From a checkpoint of a small transformer trained on Wikipedia.
Architecture: RMSNorm before each block, rotary positions, no biases in attention or MLP.
Training: a variant of Muon for these matrices, 279M tokens, 4262 steps.
Each number is 128 + 32 x the weight over its row's rms, rounded and kept within 0 to 255. Layers, rows and columns count from 0. Numbers have three digits each. The size before them is the row's rms in percent of the matrix's.

# layer 3 MLP down (transposed), 512x128, rms 0.179, rows 281-295, columns 64-127
097:156095165144146185127059134114172154120124117141089104133133150112140098133166104175158142111138180114073113187086138155127138125172170097173092096149127066095140130047149114075101161156113173
099:147107068114086136177111099135148122078142125127140146141116161143110173133144090147133147103140138145158166151144140110091098036154138167156083141077079132083128162120114110157104080181178059
100:138112129116109078128137153112199137098105069102124140098157083145106132114125106158125147108109184154135129135121176126198097066140169106098118132181144179111166083161143133081108060127163119
102:067110130084135155164084075119131106106142055120134095126119181097135159168180092079129066156131163117119125091165105151167129143133159110211145109120127027115163081121147123154151142098147167
096:126109136106039115148158123173111115179097134132160140075132131184180122077105083107149081126125118150183082197104089115141099150153210117114134171113091079142113104107103135094119121092077110
106:165116160114154063162154052147134107143101099117171104125121134139168165106127177151107140121172143167173140125089163138118125133125140114124167119105127067175117088127146086147130007130156134
090:096082130134096125050085126121156105144159146138151155130134132155109087087059121117131135064103151102085142126074135114055128110114126066130143070165194096162133103125139114132162103186168076
099:099108109129095108095133116156095143143171110133074136112145118135055071189114127159090094144112108070132116151135184087169122112136147120157090165131074123101160185144098175125149173149140163
103:138140163140118149163114152070110123063108142141150114102117094100140160148127106163154148088095085142188120119162109136121073070208116117142114156105118194130164086116126119077117176171139106
101:093151116096129108154087086163176154185084100106215123161183105216133155113155168096140094126084113210198096099108180166134123095120127070137142113149166091115154102162179096130096092203107147
099:138118125096194139108106103136080113114165117137187120117159180136144068123168145121182115123125115084101099156143113160131173175182134111181187122152147138126164118135192058056096093049109092
099:113120112150115079113169103156113150136120140125139153130144112060127147124119145156088140113198147108134128159127082097148148101164092113099229107152124094094186178058140103141087104122139145
098:118121152140112156142066187089079035127094163079154118107108178181118158094125093091128104149109149154112097132121101046122009125167133158113155145134093213153108182125163132110143143211133135
103:089121100133140064097146144152100122153167157229141052074125115094170101105081141139085171114120149158142087178068074089129118143136174133120108106147108097126151144083122110128052117145136104
092:132140180101106136127195126059124134109126119129081119101142089070103098149114129043135070119126081165149157135118078105097139171138143160165139057065154174109105152097068153095128128143105111
# layer 3 MLP gate, 512x128, rms 0.106, rows 282-295, columns 64-127
097:084134148140105166100083069149144121167181114088108056088133117144165128069146135161177158150140068118144105156149136186116120114099108117134097160171101143102146115143135089153111100126223103
097:092121106113124147111203111106150159100116150091182165114100136114158120104135078126123163123147213123106184132091112117152101105086120137117153110101173130117116103160113143124166171053071101
105:135073135130149118095108149171177171153083175082125075155158144153134084107126107202107103192100167113144098124167140113114156197152151108110125103124171105105123118110155072131164185132103101
099:098136127051130178139122130211170136146109130120151154072080135172168123097090188119141139157068071139134159161115102164104135131095134133149114159102134139115121122068052122071069091107079154
110:132143112125166138113131126127126157209130112102131161164115145095125104120075092203106129150127120152170113129130166096145142102052166144137109065110108123143126094132122160153176091148053163
094:113163125133112126106136074084124130172135189137111091092137145141117079165140136159131160245102124142138120130113120088175142131089110140119074149207100081100103120115147130086097133117089127
092:141098070106105106104063109167116121120122096127143128113175111166132121159116131135125152114065121073158113131171163117139185152105096105205162119143103114086121133094126132140114170099115133
097:087104136123112071132104085172056151131113110135143199131145111133097124099068095141111123149119180165109138142064147106152151144058128105135123056153177101100082211119112145169136130104100158
093:160134162113116131089164063125087148174133152124119092154096188109156174120210139171162130106113121119166163151113136125137151081178124149156114105159144188172141142185173141138167148069093150
102:116105156122115150110128147128107105151134111149151142118129181170208149124101099166157098152132102162159161129138079066105161116135139124125082117102172196128099117114156134175119131044059105
100:059125115170107098111119105160161144086156144107148125058136091116188127125155139133108148174107130109078156119155151137166170068175085138157099113097171135071134118076122153067127105139075161
083:109158128180085161112132120117136146113066165101117101133097154125166126127110118185107131072156146111131102182124078147102123145104117163084149172164134177165095130170065096157122144125148179
103:112143120091122145066133086145178114159069149097133160122134194173096068154144127190099168160114126098101147149122175151126129186133122115158126123176119120097147137108193164158112115068095116
095:104121097152096063127102180177118099110101229088143098166143169115140120094132136173083136065084168164099139120138152057157130121103147116126131141069140109170147130137123136168112107076149140
# layer 3 MLP up, 512x128, rms 0.104, rows 282-295, columns 64-127
106:081176077083131147115115106161147105146140125086024105153147144174147151125155091109112164131123065093136123149119103155143090108133117142202077140117113095100143091169115119149067103137197118
099:112118114168129099117153138123166116076106103152104191128112081137144104110126073139135154088094156099154126060141123150165120116128138135127128148133093182153016141086097166131151115122120098
108:069125148111152140178110096118104176143138092156129073101160158110133142161157083130159101163095129118139080062177104024179093155141131120140109147110102126040141106099146119135105138086113181
103:087077141093196108116121189138134150182158116193184136081109120153220173077094132125150070153111153142144168179095145145104138121102153150152127160131147166173104133076055137106083109087089163
104:100155199141156136065156139111175153157150090117106156151101176112164103108113092130086091160134143116181130151112139155091131124100192144153119057147133133149157126135134155212157105124071149
091:124145158114180139092177119095166111126208147172122126134158118150132131142138098142165174087173169068095155154108146124142146127096108095123117115141172116114115147113113192078104154100154094
095:084159155185112151119150087174137170165108155167117098109112130108114173145127101083147091154150128110096152101109118090135096128118144139042126113139131110157146173130122150137137108169140151
106:079108147159099069122086124136029154087083098147140164154144101106172147116104090145138141148128138158105136128093126112137152136087146081167136109144164124149090143117146141098156133118080122
097:123138150195179162096089082179104141166128079096140149107197095142124089083110180149154171091037149150116057109107078178161115125061128151137153137138122101113126127115157193132107112163116129
097:165106082195133160112158135105123164072160094129123106130151127065131094159115144096135120110090101114098069097132153160139119136134129064138115126134125139109102137110176161068086074054165059
100:114153131132126148093162143091093141120136080158133146164107131079126129157080119171127140079159138109180118101131069141129167215128121109100139111125100134153099112159181138182117099144133115
085:106189153154094122152133129089161118110036151134109091130104167087153158149135172115086131067146152129111120172106110104164121158052142161056129208163108139127115141128141090153133147143133145
107:117091152127168132068113106150138091097104188132180098171127086119143086099179081131156109129122183108105137165114192134124134125167153142133171100114174189138175183105097182103127184155118139
093:144153167190187117153155149119088180113114146181089143136096093099100137108122090143167116111104151219084122144150156123135076154103089128192091078124118125178147136129176134092102087094087157